Weights of a small transformer language model: normalized queries and keys, a variant of Adam for these matrices.
Each number is 128 + 24 x the weight over its row's rms, rounded and kept within 0 to 255. Layers, rows and columns count from 0. Numbers have three digits each. The size before them is the row's rms in percent of the matrix's.

# k: layer 4 attention key, 128x128, rms 0.188, rows 27-47, columns 0-127
# q: layer 4 attention query, 128x128, rms 0.206, rows 28-47, columns 0-127
# v: layer 4 attention value, 128x128, rms 0.155, rows 0-31, columns 0-127
# o: layer 4 attention output (transposed), 128x128, rms 0.155, rows 0-31, columns 0-127
k27 110:110162152127147120120110118164118150138082136149171111113132143130146116141123135112176078111098190139121145108105129114156158162122140130082118120115107090141117086136091152138150139130158180150097171132118118127095156142102110120120110173103135130134186151137119135130118105084143095125112157076116116149150149110100103121119144110112145197137139130115111135139113102126158158132156
q28 107:120109143138132123108173159122095129148132121141144166161130150151086173154119121142086118126088149154090163127097149141131145146116136149153072173134134129123145107136128104147135120127120120120142147132116107110127154142141158084121091130112144162148127143081115151121073115154160085109127119121112173122131108139138138113157161131165152123179128125080094113084085132121128080079124
k28 113:185164063143125120153145134162127105131147132134151088163163141168108144126137112129122121188128115142130124118112153140113139123122099132150170140109134129168080168145113136114129134109117137110142085149115123129143089114115138195119122121175139142185136140137126172129105145166117111136069133099143111086130123136098107114132135105114168142097139129172156108145161117118131145109139
q29 113:120159112112153065145122123090167107134147121107108123124116075136131110093120133116161120131147116145105127110104097156123141137110113107109143104145134141146131109133133142134146131133102094123159136111132132144162077115112108132123110050148114101105108113173161110151171178107122159155142163126123064153090165122122113117129145129066094124100134117156143136127178159112132127140117
k29 106:115108119094144141164151137093108135156117115113168112093090106140119094150157151122148144117145145126130104148171074116108116108110119159136166180169118130122149174071095104146138150142116128165133127116114096119067145154115101139100121116121118094089141129116136111126099099109161124153142125129110177149121140098155149154124131151125117147126108140154097184129091119131138150106082
q30 096:127129165170133064168107128128178111133153106136125086147159129140138162111118104168138145134114055137128160170110113133154143108130095126095146148170144132129129144135134164140144133144062179134131099133152149087097131111128068152153156150145132120122139125144138138157116161129150148115137129117113101141148119137099116110124123118133116128150113172146117174121125090183124128138132
k30 096:100137110109119149114106094085149132144152118147113151116103141122126163119097112099113162094214137144137160084208121166135129139136116141160145121089087139148117140098110100127149109153157158146148165163134102107140118143124118115124117120124143143096101089096146145136104124139131175151125108161143137154148160126125169135112120127132124143105098138109093155149113091138104099134101
q31 112:137116148149119125161146174140078143173133112081095130145163171146155142128142130176129124132138182132137187135108170139121140149107153110144136146119129125119110161112176117083122123082127162139123120152140094124089127118151134147167130174140119129147169131104116128112107105107166094124131087120133118100131131131129098127159107129162134147142104146089129150088108073108115122145100
k31 097:072069119134112134135076153172140163124151137140101166142108119095138160126119098139125109120150124138160119094126175121133119068167140084118104104132110137098082131120112097155102120137167159150089134113125151097132142147134076091119129140124129115168102122119135158161121116139133145116117157155143139131166131131096139128109127076176128137135140112096108114094119108130141156100154
v0 105:086165114096117096153122137151164140122182145160114131153127165117106098132109114103140096142085139143133163119121118132135092104089093120114129158155100114095130131128161117114108140123134121068114135124127174156106105125150137120140121135128113120122116107137136121160095133110102111126158134138170102129114136134151147139126160119115149163141094157115083171182191120084092090121084
o0 103:172115165129152135133105085159078117156145171103136094127083126142136155106149102151149145118132140157076100119105142135116124124169188128173106104174105094132104121165103156159115134119134108140104119086119137125101128135104123134183117129106144117137100140113128125088112085147154128089118128098156145124131140090156134132130101087145088109113134155132134142121123154136104088140155
v1 106:109097089151132178160147162111086140136119123151151139123119095157143107110077113140134131104120115112126099139109139135148137072101111122084146095117133125128116148129163165105137121158118112131115112105139111124093131060143132183095143109095127147131139123093134138085136109157168174128130136095106101141128118108096084084122087120138119093137143079150127151141142137144101135112165
o1 106:141166111146107097070154130108156159117116116136174140120140106102138140137186134121161143104138107115143065093125143141172145170136117123096127136158162117111173143101148110132154128096127141105121127124165134126111136152071152098099112134171144109127094076144121174148158133126096142128139093122110143078121124147100151153151145131144138151115067142121139134145140134145112127116104
v2 109:089095125108168106170190110158096111117159130104139133139113103144137135114097123152154124098109129117100127152143129138106118137100127116105095102094101143134128124120165132098124138084162142071120083147133132154157179135131140138151201119173156106119136111114136109142110115104125136124114108086137156102133117078129084115116139136120130149127115161112128165148141171161147100100124
o2 109:135123152117147134127100090135128136160145097138137107110136104107111119194159108162107120133164128121139101111142130144127125144156122130109127092143125090109127158139183138176128117134145110150125172027144153083109090103160124128124118169115092150169146111111094106095154136119139164145121126177136115134118136103153172115137127099136105135121120118108127118131072148126103134131131
v3 109:125132168105126125096119158128147126109151081159137147117118133113087148135094100138133138124118161117236077093132129090133146113125133132127155142115119104135133159149170075152133138141188128090098159132161145107126123113152125150129128122114140165123099174148149136137155122126120142126113130092114129136136102169124107123125125123161114133164139125086092127080135139145138127167151
o3 107:125122116064165088123136087121103160142140119163102102100089108122127148106151108089137114137143123169121122130115119142113139098102136154088112161089147125097106105150118131136126130153107166156115155149165163148131134163100125112136161139101173101089140147101109127139121156150154133137099137176117142104130147126140100160150144118103122130128114166115108119121205153119076147107099
v4 091:145155161135135129125137119150124176157102107145060130126166148090142102169146120119155094149114133115136152129140131145113069100128141097118116146117124127142128117118141149130134109115097135166147128163126147104132131137172136145161117129106110125123087148116090132152119132141118112158116137118175167158124121091159118166105205124147132082091119158158114085128187146119096132120145
o4 091:126152175140132175174124145100138101151125158122134149109119116139134123096115115102096062113108157155111110172151105109120117156171124135123103121135136133154112169118117089101095145143124129111104169112107116100118099126113164128134149072142139138089153129119132122070106118111127117156136115108147130132132099128136092131111150101135139160135158104148139176129131110095088067169157
v5 102:134132136101141144117124099067133127101082143133138107138133099072146124154176169161177197120138091091120117162144127147128178131080146121128109098090127098125114153098130130100121127140151143119108136140133080145159164119101108120123149123100113122119110117135118138155158133136120123143150159196127150080119127113157106108129135147116131143154161131136126123124140188133104152131125
o5 096:103119117181120157131132079108072141132118117127130123114138110154148097145132111099106151148098140133174129154140130107140090123138139136123137136129115149135149133162130112094110092074134139145155134165131152113144115080150146111154111120156141102131151092116120123120176139131133115152117129160138086178101076118178091090164129116131145144167151116119100142144124143169147145110060
v6 116:121151138106107069118117138129113147090134147159153104134131140100110085130141131112185119128100124103126114123130119143147089165153100102146107153128142111089137122164123128137127157137176120099119132112082184141134144156170149122133122159097126104138080122131157133148129110079089103164132113153133115148150118121177132145147167101059117157139118140136126100099143086096109125143113
o6 117:131114145114183145146105141129082137154166148086123167150100138087141163108154116163085164169131129163127164145123142116086183098139161125106117134139098125135170127146077127121152103110110134153082098120089152111129098086120113120158110145141137140156154147131115106134123118136138121110111136101125134124142123078141102117117125160124135086117199101141120160138143139117126116123105
v7 101:151109134116128121115092163164110134126107101107114117139126146126096104102162120094101135127145113186057188157089128154123114133143115121126122133094125088129133089115177128119128109121115109141144145163127126152106121160079106127113119121178143118137152125123108116168076128125101070122132116152130148095124122124138095106096115132089120154153098149124146084132190153126136134122122
o7 103:135146114190164149128137102138140110097141154116148112136112122110144147137108104110082124103127148147138150129123119124120099172135130130163133120160119127154131122111146120141105090153133134125128096090111135131137150110186138118170082134102129125255135133136126138083176091130115153139127124156082129154129159147123132112104115138124129127138120116166168115135155115149133132156115
v8 107:138150160088125116116122144115142161077092109150131128151149133135080076127101121099140112113148107121135128115106125133163069137133114090133131123169141148103144148136169117162126126137124108154147136134087115141133085184119122100118087136122093112131113164138091133143112095125081143174152182141162110115134104134132172158120088107098121088132126099155127125123156124121083129128102
o8 105:142106081150157143128102150090097137125108183071111139143099127117162157080147093144084129135141172141134120139113145114138156135135119161129138151137136187127161087097099077115162156148098132145121104127066135127108133133109152099160113149124178144137123151145140118136106103107105092156153088115133123148151159095108118116147158134124096122143111096148133132118114116134118142120159
v9 098:115112134110146148164184141191127084144138108107147139157129116146122136110099072167108121100143113135103122102186126120115194158136136118073121096110088164125120142138179136100140116102130132106129121165147111125127132140098113139070135128152122102116137139126120127116098121133129148121126140074160105118149127129123126133092102126142151117134155194094125141154123132168157114133132
o9 098:128104130107150111104145132117141131124117094148121085116127070105105131148068119126173123140164135136123079103137096131112117127148119140144139089137145111135118137109193137184111128168131126152166150072115126147121101112175116154123136154120117136105132113131121133105135153129143137126144091178095141116138120132095161137142131123163125159131048144106090103142103122172110116113148
v10 104:108145127116093108163094140103121142116149129104088154124173142144100104138105143132144124137151124077067103168130124137132102058128093142103143102140164140127116126115056102097124175144146136080142102138097088143110161082117136149115103115129125118123134173122113126143118136123134161118096135136189089131102125133156145114132119138117134129136130118111127184109127139129092117111135
o10 103:094148150145115173106152123137117120144131142121137103137091106129124127122141151137123124138124142195177114130112132133180143149111130118157121126110116145148141130113131121155149149085119081133130134135134111084142118191074129110149067134132103175107106108099140176168107122112102090118111134122146149132095106126103126151132108127114072183122115146153151147143111151121169162092132
v11 099:125158088149144095105110108095146099120142160151156121139117110141093101129103148122114119121126095089113133138091135122135168110109096114121147137103117110111112146153122162118123153103153122105135099126096148111101164138152150127135137116051165111123148149170088117130130144117168161126115136138141089123143126128160136157131138119154134082148155184120077065077110107098144138119154
o11 096:140103154122151121137203162095101133136158102130127156136105133122128128150113129149177142116138159166093113141131127161105107121121123087135144142095131098121156089125102112150087136128082133184117118137134089128140085119135129132126107140169147145094139108145123165123098131145080089075119170111154116143109134131156121124131097139109151139112089116147150119131127150136093060134102
v12 103:114126128120138080157128125140141107123115148096126154143087108148105115093087088119168110132116095143095123137122127160100127130140092115100107119153100138115163074138132117117124114118163107072141074158137143184124128133102130094144160131127153111134109141151112131119088120109147171122132149115184103110107127131127131107106132141111123110142166188109130186096112164159116096100130
o12 104:116077150131132132066137125120144141137128136109130110134079104112152141171150102137134129111157135123131132100107107176149184104145129127121137120131109162147123119101168140188079150136103111145157117081128102062120089109162121139132132137107114140133152123127124119126113135143108123093069123148128151143145137107137141098127063126113097152134081097112129105158096157119108143117148
v13 104:125123126175097129125115185123095136087198112111162130108138185107114165124149160079132096135113145157119122128138135119063180112117143146151149113150130103129129100128121149141148115135131149086107128114117171142110134136144140132139065146107158100138115095165187123116116155127139136104112103145138111136093137145107141089149136127131114133082109119134152159104115130144130124160140
o13 101:084172150094168111116124123164154117167097144114111104133133124103165133135106111140144130111106069107115148109126087115124133119110119117178123141125107081167104136124107140148109138134121130122134113153198144163158120143089114109109148166098092124118148130102130117144151147114089123112098139071123123087126133127132059155116110098139161127103117137098153155128132129120160162148127
v14 092:149126135108155148150116124110105139166153131122131117147185100136139123090113112115169098111130133082133101177112132147165100062109113145149148129162155148177142075137113112108139118109139143094133085119123093134158162075169112134162130117143138174128138134143116124108116147137083162099146111144168111132133113122106112085112124138136119118111117146109106177107139145152140118080123
o14 093:131143134143127136133131097138156141104121121100119102160073145110113123131157118132125155132168153132142074122131152126181134157157104091122104125143155176138118196086146122143145143104098072095143159142170156090098107163089130128140102138111105112097173121078147143144118114100100119152091154138112130136092145136143131149150101130120130143126101121115175111143131124087108141123125
v15 104:135173129139133064126160139129147120167140102105167143149153142160056113122135132122146103149113096176118087103132130110159109133118096088139149137161133125133129150134112171126120149125103079124140137110106107136166145110150129178139097116131083136132118077075117132151127172107113089140136110151146114137079147148143151126143108112084117081119133139128123105094124114130119114115128
o15 103:125096121146126173171122202138139138129115171123113147168132103115126153135136124174148135098126139152125137163095155082151151125134127103169109119122124125143113106123117114180149139146103100139141139143133122146159172146108103096104088155120173117137141115145125185154116156124153137114134168126085084111160159103117143141134131165152161157137133092101156125135100121110117086146118
v16 091:118139113160125116106132065140129125100149190133128130126112163118144138143107134164156150099079122121114124103088128127091153119095123117091118093115133134118115184144127155103118148079131162084096117163094145159117162144160155107095122117122150154127132144151137097142101110153121136122098150135122169132117150091160096116121145127127138135124087129061081116128120135087140142104141
o16 088:164126139128161162088152120112112086174117110136142120129131115163127124150151122142141091097146165137098105155127096170083116139122165063159134130119134065107158160133155133156125136139105134168130131126164149101144121129127123128133142204130114103113112104129115092104161121127119106102151127122149145132108091137154110112151105136135101115092186126146094120100084141144129130121108
v17 109:127137104161103099090102107097151122147079155131099115133094110082145102141151165134135141138159149138141141149171129110135157116120153162140137156134107119156100121157090132102137130139132149148125133090144132125104165077172120158117130163121098179117094128110149145098160180126165074125169085190108134152133133136111122133160159142114135169127136130124124124144109104142117139135112
o17 108:126133132119100168149129117170140128126139118117143163081150130151134115114118173095158162162095118118119155144114098111133102137144133102123105105129124099162138131169085182088116120089156116104131122176114140159140124126122132134117111095158106089061134137130165133171126165106162146111100135147122096151131091142125118108100093160115145094131138171129142140110152167122140100128086
v18 109:144123135176140117134173131129103137055129119119153088142087110112109126131117085120141141088072118103138194091123141130093139125104119109132113153143096128152121081165163124119151119142149134101096081146174159145083143135156142122088100153115134127111130162152144122096100140134165122149136145140143132114166124129143109096124147124150119119131138131132082077134126095130143135149154
o18 111:169144164091141076119122126139168109156099126117123116093111106121152138142138129133140108115163105122092117129111098148091145126169118111122136109127143115161171144103090102125120174110069145116118129092128100138147118053156124133144159134125136125079151132160135102117149157119099133108098123126144141141093115123116116128123109122142121079128092097134131121117156159171095128133057
v19 088:174168114094154142105072114094150102111123121153124130156142109135103143128162118181149090142154128128122144148085135126168119091113140140159118137146143137107134136102127147130127131135141155144132120109148107187150166046150128168178106145141136168126135144137074096144096155114123145103152150149121138121132160112132133154108110129153133149130096106116131086095111158119147125123099
o19 086:150123120133132124152146149108111124132131132110139127154104168171105129138145118134111148075153186115123138142133152112095064167117118102151121143107145184144094117123142126142143134074106114158131161136140094114162132163093129122129104077099126111121146128126151150121129095093144131141116133159103117195094115119129137081136115111135150104132116171116137071135176134096145141159133
v20 094:115196109147158124062131130131117178114130103154127167148102112139118103144142176144149115137148138154115091136097121152131138142084106125154092099114164122130112157117083166102128108134135124109170120103150140128126146070149143113131132119107117135142139113182121128078169118139115143134127137129125128141100172069142161137160161108156139081127137137125127138101128108121138113151092
o20 093:091092120115087140137123164115084082181124121118119144138151107105151126150115081131156156113138135123141124107120106130161137098098160067145112128160112085125118120142129112127144183112113149127107146150151118116135105141076159137061106111144151116137173111149128153076100102093130122099162160106140147150129107110144123091103125140085134108101130123128114128109134143123151101149159
v21 106:134067122150154133147148170109099129193137081102135129155137108165127119095128114139148080129163095153138089126134136128140117118128125143145160136108118164157126109099138114131124128122127142111121077134178107090130160083159129178161128138151116147122107115131113110096137142175110148120098129093092113101153115134090132122107114108153132150140132152123084132115132140183163085136145
o21 104:131160141105148096157131134178159139082121095157159133152101106123127122111101118115131151096169126116135142107148134104142156142144103132097109104160169107120129120133161120173142162168073085147122166120157142150112132160098121161114120093115123114140147093123130110121111143096142146141126152187108161133130139120103154136140138122113159146164061136098188119149120114130092133115135
v22 097:158126129135179132092163060128136144151118118108102158150143138105133134129128132082126125131130116112141104119132126145176102121098117132172132099077120140152116119115123128110124156102118137105171150167175070127157157100138111192134114094176108126126129144133078141079114087128113120138085123168093148129107120126111126109140106098097136099101120144111125142107163119118146128120118
o22 095:115132116152081194145086142124094112113129119121127128161130105126129064153113128159151136113135154125113177179119119110183118139130124112148097126124188132114137151105140083174166142141128125113127139116112148099094137129110169109140114127143135120088165122141134136123149134085115110123166161170071158150123160121146130164147161131136130132129139125163163129145158123150134113092132
v23 101:112131124112082104164144136119113088110142141097122128131176163109128150113159148102151135177098125132125112171171117162138173154147121144092128120117079088143111117113138110091117118121109126087159142194126065114169150160103090122107164131133150110122124146136119121161123142155121151121130137100146129110118138132145126112103110130167148117107141195119139132109112125107136108170101
o23 101:115137158144149147119138110137094115117119120111106083150103123123116118171039128156138122113157069143131107131139115122132132119117126148178127101116095126141109111126164119155089098143173117122161144138104136106108118141148126127151131131155150144083174102119148120082132158140121146111108160154116104112138083107158094140130106120092127171173130126130083178144124095153119146108151
v24 102:148114084147122127128093116107118150088141090128108136151144152077139183137150135137120067120142087159124122129114123135130134141099117151144092078097157091150128160083112123139123095125131144152139119149140091102113093146107118108064095112165176116134138111148136133107131109147098147127086162127160109108163135119109134119120084116115130138155104109123126088131130156118149129186129
o24 096:128202094137120103104120166159109066122121129151121130130139097149147115120115104096144154138132111141151140127123111105129131106120144115185158157137132130128095102126165055128118159158114139096101143161115176154158131119113174150147132168146118151170146147144133093097160102133124099119157099142099122140104121128109121130157136149095125119160121136146137098141133077142164156125143
v25 093:148125140158127116137124127207186120117139141115099130078155100100095116149118127123086095127138169176091146110143131123101159115139148103149138110100104133187122115097166137123127128112096106104114149169163142118084092121133113129137134116156098127126140121162134122171114111177121114155158104175143136110109125122151124109138115141130136126158130090138125123142156175174118128102142
o25 092:107147146154115130145161095110151094131112125113117065107134085130219111124114102131124109122094125132108135132145094137169069134155125147169128136131153096101089145156122119132134150128114133125143131113090135127177119127137150124108142134081095091198083164129133149116149107133152131150113141147112135162164138152111145139114155091134124167124109145125123150136091135130112144119108
v26 109:144147096093157192137130103175162133131081137131089141121108115122145135121121137139103155110123131166122138143120128149132110147127125129095108139140100130148137118127132138134110103119095097186164150153133119123089061151055126095097143122126142126136157125121080148134090101143140124144135134126143158158106131128121122146097149123115122083124139148127166184183168156122136144097120
o26 107:116105122167070150077121129104140128088128147120117118108162106127144113139105117097137096158126177104108117097133149167156097159144132130123127132165163157118140136102190115107095143129177139081152073107111084097129144110154158120155126111147144123149101154140125133104133104144145132127157109116135135115149146125140132108122114125149105149145149107169103092120129098141114092147193
v27 092:149111203145134120126132137152100046149119141114120144144125147164121118112182120099136130095112150099123119086136135153121111090152143150127104102161152124094136126124171165119140145130174120097129152124144117125144165095200143112137104136170134150119114131125180144128115117133101145117122104112142090144152127112167139083117139116120121114158145106118180116136138127151157139103131
o27 090:079117107121097143082136136101146157151140131141144115082100128091135120121177072169145149099125108134148086144166181115096146137132067122116104114127123160140110173117121112161171096105094123127126140127106132114101132126127093144108142124102120097164146151110120095110153144122155112174121092129113152126100145128129112143102118173158119111104138150125116154114136137120162164111091
v28 106:105137131135121117097115140103152175171044152102112129132150135112121114132093135134121102122139099143173115112082126118120122169092098106124157153164150139138152168143114131141119106123128107150137120130096098088160077141108078109126119153123113143141087126073110140125158141148124129142167167164146172166098134126110138183110117144109117112139131104114117144107141141107094118134124
o28 101:155134087166144182118136135129135127090127163130141150154156125172143171132143132080090124143124160125103092131108115112148174102139164129098107169124125134117097098108151130099119133157086123118145133178126138144129177171126131120130152119150168143152150138149138127163104113111132098141147116138112074090155134122153118101157123183110138150140137090108126129122100165128110131101171
v29 099:140092102155131164158149156148097148142133090126170087063143118136158125118113162111104137116106189157176115145134125118136094145147145111176155141106125131149137082148094136103135133098117130131136156128124119089138153143118133151156155125135124127140119105092173124114134131174155090145143124147095152133127134139101083078142115125140107146087109114137122128100128082110171136144161
o29 100:140206135122145122161118105150167109074106115132092156160168143096109154154103140151095141130140118094122168116121118130148123137150148123073113147109145090103143148128112143076148124144142112110134129144139148128138160148103131128099125159147123102140095112120112142120129160129117151152106166120114122070133167119142114187087154132135172110131145074113142159122163120126135148114100
v30 093:131110142133117160101132142104141082141106183094140120167117126150126116099153130177120099139143081136123142120131136135128130104173152121123169182132090177069139131194147116142121162133121101124099153123129124138100090129164133139134061146098093153115121141131142114136128151142118128129103094145127079131132114145103147174117119121118128134114133158108122173146084126122094135150120
o30 095:141106169140155126136139145114119163123109139128142145121070147153098118110109131135135168132122162102092127131193119160084140143138112128135114099131164145170151072117123135136143136136125097167132082137139126161105150118113062134140129040123130109113088147125130105202150111134132127129123160142117162130142131131106107140127095148163138141139101136143111101134096150138143115135127
v31 110:136146097125089165079091140092133161097106177158102107164140145096150084089112126160125121132153147146118141147121131133140143173168169146097160125114101146097118154154157129166145113096145144192141148122150166146128085157119127111125104166115126132139156128110115134136166148155130090127170129143091126125106119159121151165111137118088138136109090133121140134150118130137096125151120
o31 114:157111125116186170144164123157113155123106124098145156138127148127135124113091136099105128174101140085115122122142113121111106172096137176153102145178124102133152101111149163078119120156159181141126077151107136154117115121115108104127129119162117092166108161162158114128140104132126118110125070132118140134154099154118109127118101116134131096141134136126109086118155131103111096098168
q32 092:139096128125111129178186102131123133145120139159147142112126109137118069099133107141128103127119135166104114129119136156135123174141107104126155110122133071093132165129129131137133167126129124102142112160109148137156104113097117097110150147117100112138071100087182184122152169130105148099122170110127120152122111127160153109113107159113154125130122170119137122123163191112137134121086
k32 083:144142113141123128087120108159104124088161088155089143135162143133096126142157148097180140179064123101087128123148113107172162108148159144131100087100121116141156150129133133146096091112136119094084154166142126153103098155173190146112151140147160141148127111102130106140157126141116109118134110106090126150168122142121111116144136132147125133147117166105133137138118106098154130119117
q33 069:119126126112148152102140050086138123150146124137144121121134081118126116121125111129159139114132100123113097165129149089133121172081079103152146137106130097147088126189144126110117134167090170121124122124110169110111117117148101156144114126157088162149107120125156135120116194134134149085102195157124114162127135145142123130103135115140133140111135142119142118115135163078128120127108
k33 112:167128127156104131131170107169075167100131126150128157138101162103131128146123097127104145118140140150117134161108155125147109135101116175174127105130133156117146132104111115134150103090168140124094160164099131130110122126115168085141141149130125156111106109092158163102141096114108129096147126123119184124135104142119122134147095185128175097154100156120176120089093129101132106118118
q34 058:132122141079122173155099088129137135141137101127129085087097115119138142125108139120138097100136103134142135164104152153097083106129089142104129190073138160157118186122113120140141109174112147129142124085157115133125133166139102110138147088138117144128141138136148116098100125142148111145108132164121114143124134133159109129116169105150115106141091182121140069129101085125112111162135
k34 082:161154152121120104173177136152124125158172125136187135160132120093137117115141100107094082101119115126114148129136148126106115145109143126150139155098172109117141111151118140162131157103163146082101118125125130113113117093105122122108097131095111117141158151144125160066123190137112134091104116139129126122130112096128124112110102153119171119112111131171102097139078108130146107164077
q35 102:112146106146148141097104162125110160125136138127113121144130154149122137153136137132100134138131153099118117147119110150115145095147150152076129134136127194168138105117124141078139133100171098157112098102160124150090149166165107128102147092130172087109122128151100067166119108106130110179178087132138143089095120129147115120133127104117108145125116119101094158107104096167116115139138
k35 109:128152174146118135148104134094158123131121114118087095153145119166142111103123162109138173124127114133146096090097097106137098115088146095140150135151143140145093125132131127134134155179102122113151107122144109147123155132111103150133152120116134098141102159128145104148113141119127115180116139131139093112137166155091148128103172071117060133137163131155122103176168077132126155092128
q36 080:124141109145140121131109144129095194155129127088117145146125147129099169115130144131125114138152157118124148095123101108106143109146155116082153124132104164133121145114158136070129098119171106107131106152162099156122134172163165146105125140123174087108115094103126075143088118114141111143157117093123150067101154113114107131156109088132112140094155126139107129094146100140123134146170
k36 090:146154152092110154113086131095126141137104125168130110116164094135130107139123128091143155124154165097137077134142080131148151106125123126105146115144129171111107127085115121172153135148136074133163086115130118110120122133162113118147133113130119066110094123090150092160141093104135119151157131118141116134121159094160148128099173113132082138139135106112155121161164132118102175117161
q37 077:118133109099117136100160128094127093137117142109185151122136122127100123124129147144115104147112116184096102103095136092165133160133150128144149135166111072122142137154092143126111146122088125108164139135093151151161126109080152128156091163131102164154164122090124130137172152152083142139092137112167103156145112138094091125139119153108134151129151149112112164116167160112138150118109
k37 090:131121074133127110095147148137081110099133116165133132136179131126118141154152073142109131128143083108129130155124130146122134138162135132136128154132127122108165148161126130117142131065176142100075174154101129142130106098117170115114141139149130149160143099092103139130118115170134119149142132137114145084160150175112086096169132158103151114126140124085112112090131138115076134111141
q38 090:154142151085142163100134129101143145127120121099121173159111151123136111172071107170144106138150130095118132129114151107165105121133120158120115114121126092119112130146146110112111080126134185162120101124149113097143138099143175117120118128146123190144131133107149153110115128119092149164085102119142154117165084105134124136166114141109141142148176156125132154137081166090147090126114
k38 090:184118123143149126079133131123113119117147166107150134136135162150131127112128135136116126106101126143146158134120149072139101161182136081136119127095146067087121112142156128088093142128134174118099114137123128158153107120130136109116151142168117138163137144126106146104116139116115155091118120137134172117174095117139077102165064122095173123119107136106094119092113104144121114135112
q39 086:118148105162113140122098133114104140155125128124114129131076164142084137137117090111137121093134148081174141091135131129110123102129159170127108088138106134170161132096144104140118070124126138131152115102146121138122155127153098153107135115135136149097133124180109097128119054156133141180108088152139185091124139125155131152133147101113119123143095110138098115100108089155148123120152
k39 104:119119134143098109125122051128180132131130140100092157124166137109121157092122156126117102132134133117130113087132119110105134109120139106079119089113137147157115141153106142167106148134119103110180147068154147137103154149132131144163160120125152118129129170146127110136110144099144138121094115137087115129150136103149113084097110088087069130084144120098114129147146114132151177144113
q40 083:116115092102132141099157095091129072151149118121134115143131111147122080137144146097158146109096084135092108139142146101168134149138112131176138159130107074070086115134127113148099164131099136124117115139138158125161111108099124122148114132128079150164154142123154143126158153152100145092106151146146082158141155143114137120129085144109130131162127142133137106107181132101111161157129
k40 091:120128157122159135138153172162151101117173152127128116126124105113137146159152127149090102107102127140148136136097166152152154137124133121114120196137144103153134113162149159144130121082141180149104181130141114129155071109127129074153140116137125139167156097114120164128124135151128138104142140127131123126152118149098113077161107150161164136133123161124107093115090169110117090148097
q41 079:134122115159132096165136111099144138150084111168117145139130156088158151113143129130122103096098121110167116128163128138144117138154137157123088097186132093171106116119145133061110111162151114078168152111122129140147095089116117109116152141125087115129102121130139090103177183140071142123118145128135123160124168135165148146122145140132126117129099109165126104150137143130104136116114
k41 092:133154113156143132123131118168120132146129102097147128127113122150148132131141148162085113097123121087080144130129130154148110133130121082085123145123119117144163078163131116096145095130127108133134159084151087130156139132139193112099106138121176115099137108134142124091141114129144172176124109109074086118129108146145115102124134148121125149154147168115176155124102189143147167129141
q42 106:132119150169114135131102122124150155111128142088136129102140076096133205127124142170111146136121124135139151146113136180140131117088112156141112138132151108123168158116104172126151103097107130148135165118125094115106140151134150109139107143101126145125109118128176156137083092168142125126127124117149124084156103135147128143140141140147166106140137106119091161139106105121188063110085
k42 089:114103145151101100133123133147118141145134084123094153140108164127057093125114116131160154120153100119111148123146116071122140116160143124134153127066187123122113130094158109134107143135154133115091080132089130137078114130128114161093119134157098139124143104134073113113112159108110100142148148135134131135138146124179122157104118118122149094128116121119129077073127102155096112146128
q43 093:139168111118163145093080080168103158154146166101048128138152156157125116115131126118102187145164110124106128128118114104122120120096133068130165129109104105122119113172138092087137135119115172138102119133136149140089165101135111132095100132136100111125072138108132131089129118126137120131152127095102137143136134146131143123100104114145113123085118110132134127175123105099113143125145
k43 091:116140143129097172137107110126110153102168145145112099110129066147104123118130145096162103081132142159128111123099101124128151119165151119088122128132133110062143129084105098144116122129162074109136100105103106136133089127144121092119152107151120092113153131117139102126138087144159117134144119113150126120128139090127112138140155132149111219125106120115130138141140158136084155164096
q44 100:143109105117087153140161150133183098147106084120120118095135152149163102126172134132121092066085159127112068123128097110112098131158123130118126113144136119148141138125130146129115127146079137111158156138125133161089088142138137076123175135138090077121130142107141122157118154124119161120128146136136117064119161131111135102136105126120105097146172137127158145124163152133120158111112
k44 095:144142173143128123090136097112120147119107144141153135136169158067082076161117115149107118118145138117108111097133171129107144126142129148161147086138124136067132161149128121121114143153124158166139181111105142154110149133099123145122145157089138127126132118111106145120087106139113110094156141093146162164165077128111132128150151159093117091133132112131141163124158152142080123132156
q45 087:147108143184120166133141157134113149141123122135152149157124085117162138186119152086130116106111112094140126121133152108157108147145081137152086100145132149127092124137148089106072087126122103153155135133136100118140102120114174137163141128115168136176164130112115136136135132139073132083120108139127114134165106103104137134125094139096144105173120133170091124113101124086101112142133
k45 088:141101140136161141180168146140170111128147115084132130131110155101135166079119130139098098147103123127121171145117188139117125140141107119112116157127123066133133111121132127165148123110122147112120141097166131134134105128110132120163102116123156163147124138181155149088088170117141116140120202147123132120124118118174118083149092144139151121114143144118087086142129172138122107118142
q46 106:157120124089086155082140116111159138137144124112115167131114104132130134153128136154123138129131123117101123169113175119128098155113124109155110146119129105132112147126153134113097154131089181153130112137122141121147143155129161093167140196151095182146134130114139172116124144162128165119129121161125117087145085136111134134157091134116178142169121139096097115157106121080117102139072
k46 109:136084130142146135166132117117118142127133121120128114133170126135107109140091114137125129101118124137125163122104221120169116139160108120112101131146131123127108124122078115145087165101172119138143133105102135134171129078157118128133132127152105174211136121153106140121115103105100149097132135131154108146154092128143088100166117154128146134117160123092134111177102106097145125142111
q47 076:113132150128176100163103087137140135132127138129122094106124141074130119117150144104086138103156122124121117128162089114110143151130160149100145116094098162129146086125131125141146128173131158128106144120107146151098169109133134137109130118108121139084141136128069098100131146086125153109124144100077118128141171152154161114086147101135087147096113136101108125099165099182107142100160
k47 107:097155126138123113161112098091139154151106122081128095160111115152119119128138144115175126099163171105149095104153064159133131129114171135147145136134145119136115123105124115125144105171151085135109120133100114103136120127156092146130090092100122096113083107137147092122118101134158116168133103127178089134099162113126141148117185108107075147110143119145146147137115123146132149131167